Weights of a small GPT-style language model, trained from scratch on English Wikipedia: width 576, rotary positions.
Each number is 500 + 50 x the weight over the matrix's rms, rounded and kept within 0 to 999. Layers, rows and columns count from 0. Numbers have three digits each.

# o: layer 3 attention output (transposed), 576x576, rms 0.0424, rows 281-287, columns 432-575
# v: layer 3 attention value, 576x576, rms 0.0433, rows 282-287, columns 432-575
# q: layer 3 attention query, 576x576, rms 0.0465, rows 288-303, columns 432-575
# k: layer 3 attention key, 576x576, rms 0.0459, rows 288-302, columns 432-575
o281:565530500592513492514492577411429534490598430463405593460374514453422411498480456538458558610461499468468511440420452466544497586539473571539385500565485459506503423500449483510465506312571498416480539558469435419510546431581443492502489490608472446478436475502637487445482468536517539527552534543544525582524518549441461506539477444502621370419526526534458548540410512518436590448373487631521554560551529523463523486536498547506498
v282:602491489476574467582418478524486451513482525502491505436575428452427476570605437506455538495499470492491501444542591313539482420501507517502422556523583382483494406485505506550459544506505504444488550522549457479583549500516403480497585445519527556547531423464605520384452464518516535599577485519511424486445514587545575487446517449461629569618508503548428554460522458523532570609485520534499448628468435474484358489580505533532538
o282:543499454553544535523416529471400449485548657478491571449476519470464549456526488496491510484490519325545548510521493449537488510447406471437539542430438530464519481472533446487551465452482431606558483483494500419504443438610537440521502526647545497543495405430495471470414446492497524581490512474448417466464559493492403476586534483502481510653445485620490480527435515461519531479575423504458496533559390626448475575488519531523528
v283:516499507543462525508541519641450516556519541478473443457548461557559454480556511419421597489491509497582524457491531595484482504493518494533495516555454470503499523509498480545582455491481523438468545529379477514483518461517372539536449457491509507528461522540470536552621480572517492517596467415403558473537590478435509473522513525468549472493580549441501507509481537502604508418555407536543416443512502468553601494523526486401457
o283:552593512503526423508487503544437605493386470513479619508519462494547512504561547528431539404458519620483580464590524506570568514507434522528458521583498473409470469567518587500453469537497422502497489479465457455603564453514514500468486518434476528496516412531427533393500530509451459433505400499489484591544511486410501544501513479375455494444535438498516440440536516510429528445534507504551549462497490452552434494495533502459504
v284:444523484517471486436502605489501485500515400404424494496428457516547494431528390480460551473558562447565511514434407534530527521482612558600458538575463422443525476565521431484436550515436431474604439509482508504409431546481551474380555521572545488664446551338472426546571476522597471537546437528395524521455487378471601474492438486430485525572529482445476480431471562494618496473461557345578488552553492481451477458575581484464485
o284:533483582515563444484451493545412492531540513519532444505448622507504434530590535511510511371531498545497491539419506443519553401517357481473565510455488542573486463490491500485517504560477522511512458538489494454455462507467542499497535516442546461482507406493369484466451397447524535548511537527498486497499519452455489607522465509460393456498497459539515548352519480478537490577480537400457439561643478484440497491523483453488561
v285:540530485439576592385471492460450534424473400416572546543462555490490508535468517487548466496563522511478603575352477461596497450514492462516513421372497460459560508516508536515445475485545585552496601460592580465498564484485470536463470535583538626512482381530553410466514498356522517488516534596448448494536478541447482470454474503485518528439543422486504583485503472403555545589426511504469602528522546521503460559474517461470416
o285:538504419575514484459463416475434494453500466536423509491419471531502356480449553571339571596463431523470533477447545492425476479539465499440468498468548478479551463631442484573535559390547570502419582487561466430486575536585424584555545533516581568451461515539576451454473409470514533457509565445434601502493540460418506502481436607443574507465566508536468514523438366537554569527457448553467497499532579469473534487519583429492432
v286:455462474541453518476528484436602533498413522605500548606510536681519485563374500511450512499530507490544517541468485492376540540518497593517515498487542435503360407552478548470472674485611420527487476394528515517507458451490439449515483460575494481534495482508438473469438542552470485535439330589481529489528489443483589610579498458433476500559433409483461527345479505490367470478437453481440543366482461430520594481529509468430464
o286:580486467415415586502571474501478460475495581527489531487566527552591596479482391413471430602563483519534419476493494472471483570600497472575431511409512506529456491525393510520487530494555554508541348496507514523520423522479361552569440453474467527541537534493530561460580553507473415518558552583515555547462538446465506507537473495560546504515518592496447562413590584524461487500580496519488444401562450431451609433476484511503480
v287:565526601549518515410566464474537543477453441445556480525509506600512426414459409522455554506467521450426458342489569394599488550468488444446504346473544564499514471400518502503500441490504501474430478471484481474528462497536483482650508464503545509537478541558469444500533484464553540456466590570542432539541613478463566458532497462583435424573520560624585431476448393578606425494557507420430452500504476478503519496490529597526485
o287:522469554515559509423563443459468453511495402542556610531491563553472457570393411499512511414532468363542442479460503504569505604430445487410437354384600505490516532479566454521487513479519501470528544436516538434463452511574551425553483562458559508541573497514540450433519447474575494434511528533547619539446479511513541464604656459477511508407498521489531502435480516532457533556515489532537473553489522524506484595504557587485460
q288:508505487543483446498549539521459517397454512519526480465588511490520480489434543551453529501525567408503519535535480420455438460510471530525405467516568499478568530490495510560517465487406524443489448529496511529497493560491550467545507487508474529527544499536468457528570451472508481459551479599484476467547520505488474542490464548485532533544529494424506485539543558492493469596470511566476498532547413485427499543490560406507506
k288:452451509497511459495435476501506474580501491456553480556495492481481503538558450464478442493483470529431482499449547519479445422412457455450490487447454556482411478541569535479495532545493550493499533445480517485509557467460559493506582501546455470623571507398471567528498508536511548435490487516489621469526523471531521488572516449498503487555519499562542555538451472496553463518547510475457494567478540523542514440558505548511460
q289:492563464493494492483495447524505579443481482451599397542489420539437457496432429513527413586397542367485584580485438493430423468469485421471421526472516526520473577631535492482558417478459629443464500547444595502584442483358415499503593463462582551533501478485336446396544522524490385488454562517567386485462496582456494496445547558512442503566497497427424549601478486485509519415397518526442577602429493537398456486463420393504533
k289:454433595427572520368633492306405512420454508484659558458534412528489490443588505476490539512553475405471529455397617452561492492488349510532469490452508486551489469512514459491533450461518539436498516439501565474483505519463438534507585516473611524493401542501493304549420479452440431372479480514483493502518400497451398527440421469561467404549503514441510508576557518552415505606377542525535424574456537461460481504487472420572572
q290:540462548503450522541527528461571461490524497482390563475457535488558580521497525419444517464566448588509445473483558577593584557514478588569582428547511497488567443396469517513506542501508430454576474449559376455427546445594549529443443530569530397475505507452594539492469526509541586526555464506367572446566534482580553504540491478447586445432503505492495412387480443443517473532610510476491454397495469478528488555465524472511525
k290:499543445551435547481423511570468439549520455557455394555530597474460411465440461503533473499477506578531495386525539478438504488428572446455524520510458552497480457482447647546446522538494471498422537585486492508506504528458512472501452499499374498527629417506455584540497499476530592586513505470509597405522563564590612483629540529469507578496502539547482493511421462478585523469601561451497482461515470547565559501602444584496524
q291:570465549493566469456491492504438531377535451546525481413605465510456552505485506473396475501521599479519494542504534472533452417530533640568478490495560575525608542469475486527453530471454513534424509554463490599470512545545594500550465529474429524491458482553552437543493544491565542462560506548511411497477550534536444506487462460488447519518452470486554457529534441521495405546440471506495519507556490435514570571581597494524543
k291:399514560501609487507475525464428459550477461547570453556461477504502463487545544452588441453449528435621575557394600529530489487399444457411515423531484582525466435542530501535512525486541508523511468467502538451440577517403486536411498502520503419546546543471477470570413515437502480399502519477584555505508483554567461561462527504430468498453508578498564504510483481468575529458498581530439472496464499566544471500533384474550510
q292:406506573515558466600493564433530403529433419492505494473505458569534602462588417500478548514476548494555471506543588548556460496475502466506538491468498452531574497444508368443551499517499516530482487436478519529547506498461554526555483535547499404493464530447456522554509552533477381513516405539533494671439492459571454463473603469606557508507520470505556474544401496494451522452475409466464527495489515437442455440591524523514516
k292:510579446458500436523476502566492480449580552555391484586499550506491478468462530603529512582508503523449453512483469491507447493465565535525549524480511539541510517516469549439427554448519438548493455497548525484460493365478504489494446461493529497450499438526497567427546495474505513578497575463419477515547401487504475547505555493490503589450496492549487391458486512475544505438498471523506568443531424502490513571433557471502455
q293:509488463484573505512450430463550479533484460521510506499468525510562447550526551558492487527498492462499551473569522475497464602476464483489552519430448529455462496520537510522522513513453501554448508531493625441548496481485450503462517468512434449530604559508500549509548439452500492559479532572464455529471562472535381492532525526426523540485435540471545478521572543463487551392609560428583567523458487501457515484514414534477478
k293:615475411508442535531454468512571528508515525454488432505574503538469466501553476589540469524493475532515427509509496519525494468517563494525487541592462474471514515539464441517446525460497516558514572479500488367514524454531526489540533517449541556499510474508490560544550473483581631535529529466403473395529531464471619494540459513494498519439407478554418534427548421465540504542471494465540540474478432464532601558529490528521442
q294:434499503493476511501456473451527481564578547561521485518558563505569436539466535460561513540448365474518488504511481518506514635479501381527477509534436493496463531505522583448515541530514528433492519517433530456538564447522454513453528482508532487501493517510505528444536473490406501515397481473491547472497545492474484495530504459461493409492513512465504537539449569488567538464498517451537502512443592516574485505505401553447505
k294:511455486552504525518501508539403546479497495444523411541414512494478416559537491563515482463486542484555498474495559436473509491464529452523488526564477508581549461494429517618501569490500566428584597642487584414509568536539482499550492531504372542482574469429513455500496517444503609484515490489518509454507515530508631462587548582504513573504447544431434503539459479476467483473576571518527540505514468418408611556549557501522527
q295:541517500521464539402527484470488585472568515487446507555488442476460472558521572509425471506513465549532495505422532499589526461563470517492504540486446430538516478496468515511492516463599476413492493462527517382510495502540431471402496577508513450433557526504529506419548551411554645439541515465442559492557478558493526478516441518491509561458459536513486473470488453467515472582521468557541515446510583472515568531487499504602573
k295:447464522448583437455462526491519448585508426526580481557515532497587487548394539421535414444494405523564487500540544523538445557468484421459544505497524559463494487502549543528495458577443515549482430448464494615439530476424484524497512465547457440586535424537517505513451489518455431539501527484545456511489519433588514506563580471460486442550492526528538498493423505546600570438479475481485447550505527532562387459481430499458490
q296:405519556448522490607496554437548455552435478538551519554481623490474552562520470544567515544478444489515435543512504543483476556555504399485498533580514465482475492518517559482525492550496491510467420530383541479443563523460427509509493463543532463513463453516503505482554513567443437519391459484520501477483537516601427486545534460450566463525416533503479558538477544501407548437511448501547496422480543501514445531418445535525527
k296:501480460532482520496498458538500548441470493514447461542519514529424419544546528612535536485494543523558472450469584472487483462461519466465537497547418556492504465455443452539418545452521525464542505514524534508448523494556471539506494570448434554519597497532522413499495483462577576528482496441555550437390447528441580433571525522574453549503465510535500438435447485478473516472550532490429530459500504511480518483636414461507476
q297:513446513479473541426587555496594520533605513461458511512484448480510509535511539467504558521489380573492398535515531515576538519589481424527555515579436489570516426469475601552460527519553449463541495483496464375541522457571470529505501578521501524508600536509586562442511438421460609502495449481456527532501524508420503568501487488566513523465458539530476498389504502502539435511571516536546431504512535401583543512446505514527617
k297:477533556460550484470463557508500387517505436542514465565522514449538579494514521486491455453544506543449572495506559475527415481442477506511541482450545548488451519561544578534515421537437514472447476481444527578426477508369483483476505497472562385585493523466482580542464528514508467475484526539582445562474506520620484447552553431398532497496494533460613503503441508481614536449479547513483464501433536564580415453520398519476547
q298:507467509520432525444529460387536457498523718504381558466416502483435485528527489495503529561494381479415486483464415568583579460546553488466501471566461476543496414486491561458516598508513514426537514475486482451528484454495455487435417525530554476478519491552464452448454581500542497479439433484471544485529431565519509497469490530457528450466525564529452591462429455492515453479536477516555482438556440517545475486471491544508587
k298:421529475490540478544468565560427444525459446550484440561500530516545493428452517460533523480504559475569514571501529504437456553412512533423517560494511561485502498544510557534430516467489394498491500528486583601436519422410455448556460470527437468525477580384466529498478493474395363586519549484539512505497506489482526578511593458468589524511549489449571412448368494566564578469549538481508422524454516556541446461565512576513473
q299:570534485580507522493469500531428532401469430414477445480511395478419477458481454465431507480460516493419444470439549451458527510433466480522533471491530486574600566422455512521461537483515531494501551481505498498513540478600532485458521526482411572497534600546509441519548454399531651492557531512493538479488520485389587482440503483553379574497502440532519433551478517504526480523541442473513498585550454443545487468525488432489520
k299:454512513484518485481520601388492485546475472528495601479509524497639607463480568525484527488549475471542471505464513583450548521604508577536502496572504473415491506516527507479486497521534548512468433471523421563587528527441550550520496526535561422504472511582461534447512447532511406510597469513472421572512479503496369502367474557579484486497548481469543539521508449485509430536433505555509471507485473484557466438452576572547500
q300:588534416484464505436507454459461548491522479421442418392459488514506435455469498486510394496425517574461467504418553444504481475492548458503534514512477527521588563476498537513388513469621560493517555465613501425551479475574446505496546563443438513528516591490448471463451481369513600500535594501462509466533463529424591517453455446560467548531447463527475496471531491513525491575471498536469499556483468430465578458549429433509581
k300:512517523576514520471592452489521496518540478527539538491484479472578576501519476417413534571514510464414519551479409529489536526537530579554524465462557537504507531537552546471498499509509517485546506462538421526455494575478502573579489459470571530474442477417576527461512459505459438498447482540544489549591588469503422547473486510578531456509497478432420490464461493499496490575471528436505444462487539512469480474431571486445508
q301:555494584510525489552464542450472458470478497494472466435492515532580553445532465534535549444444623493504524506528501445500488421446450610460489568437550548439479530578483481534573431500528522573502454500478422476481502561492501455559446469509479522495435461552480507543576531565515512392455513569425444527476547552533457498530524526489453501528519488504534494500567491472567567472421556464418501496514479595500479469613497484519429
k301:507499523475470526460486410529441475471486536434491443467514443566337459508502474493493521482402519486539462452459500498484565526561516539479537520528474487521499515511446453493524562473527536484547498457593493440468474508614523513435539546464466524396579496559487517520593534502489574503430497460494552448557462443434590436485466545548457532577481475467462466501546444469469488513511511472519600477556507473526616484475460489490480
q302:538588484480484468475495482476530485479496483502462497426493573553543417463486534587431449474398583552495479489441636474478455483432525540503593632428490576506506518517490582506501491469528485469533522523566438492481478544532475457507497535448454609521484538542509492516500539444505526509506495478497462445509458568504527522511427465465490519526444561459481528544560507541511504562448504520433464536555483480489516489517456547573585
k302:521424571594483476479488449476485488479526561433492483469449483443398491515564473500484525543515524465487494490495506498458570480593511541517468403510446455431461525521474404483529546456590547512540511449538416364523480538570593544491500467553533469443551498514501455493609486549524527456509552502438518477528499492408541438435448570615552520543485500465499492541607458486486529477500452451487509462534519416550594511531527517447518
q303:500442562417412516525494533493551456494440548571482557561491499553589600449488490521554541471530448516479463492560497553482509514492531566459520563472550477443400516533506475539532511540452473445505476535448453524379479561452462508540479448444546473533455413514497469513575563564499472479475523502497478523483595515518471466599470438519468451510440505491406501491454491480434448509502532475492541394543517485538493472450496514467450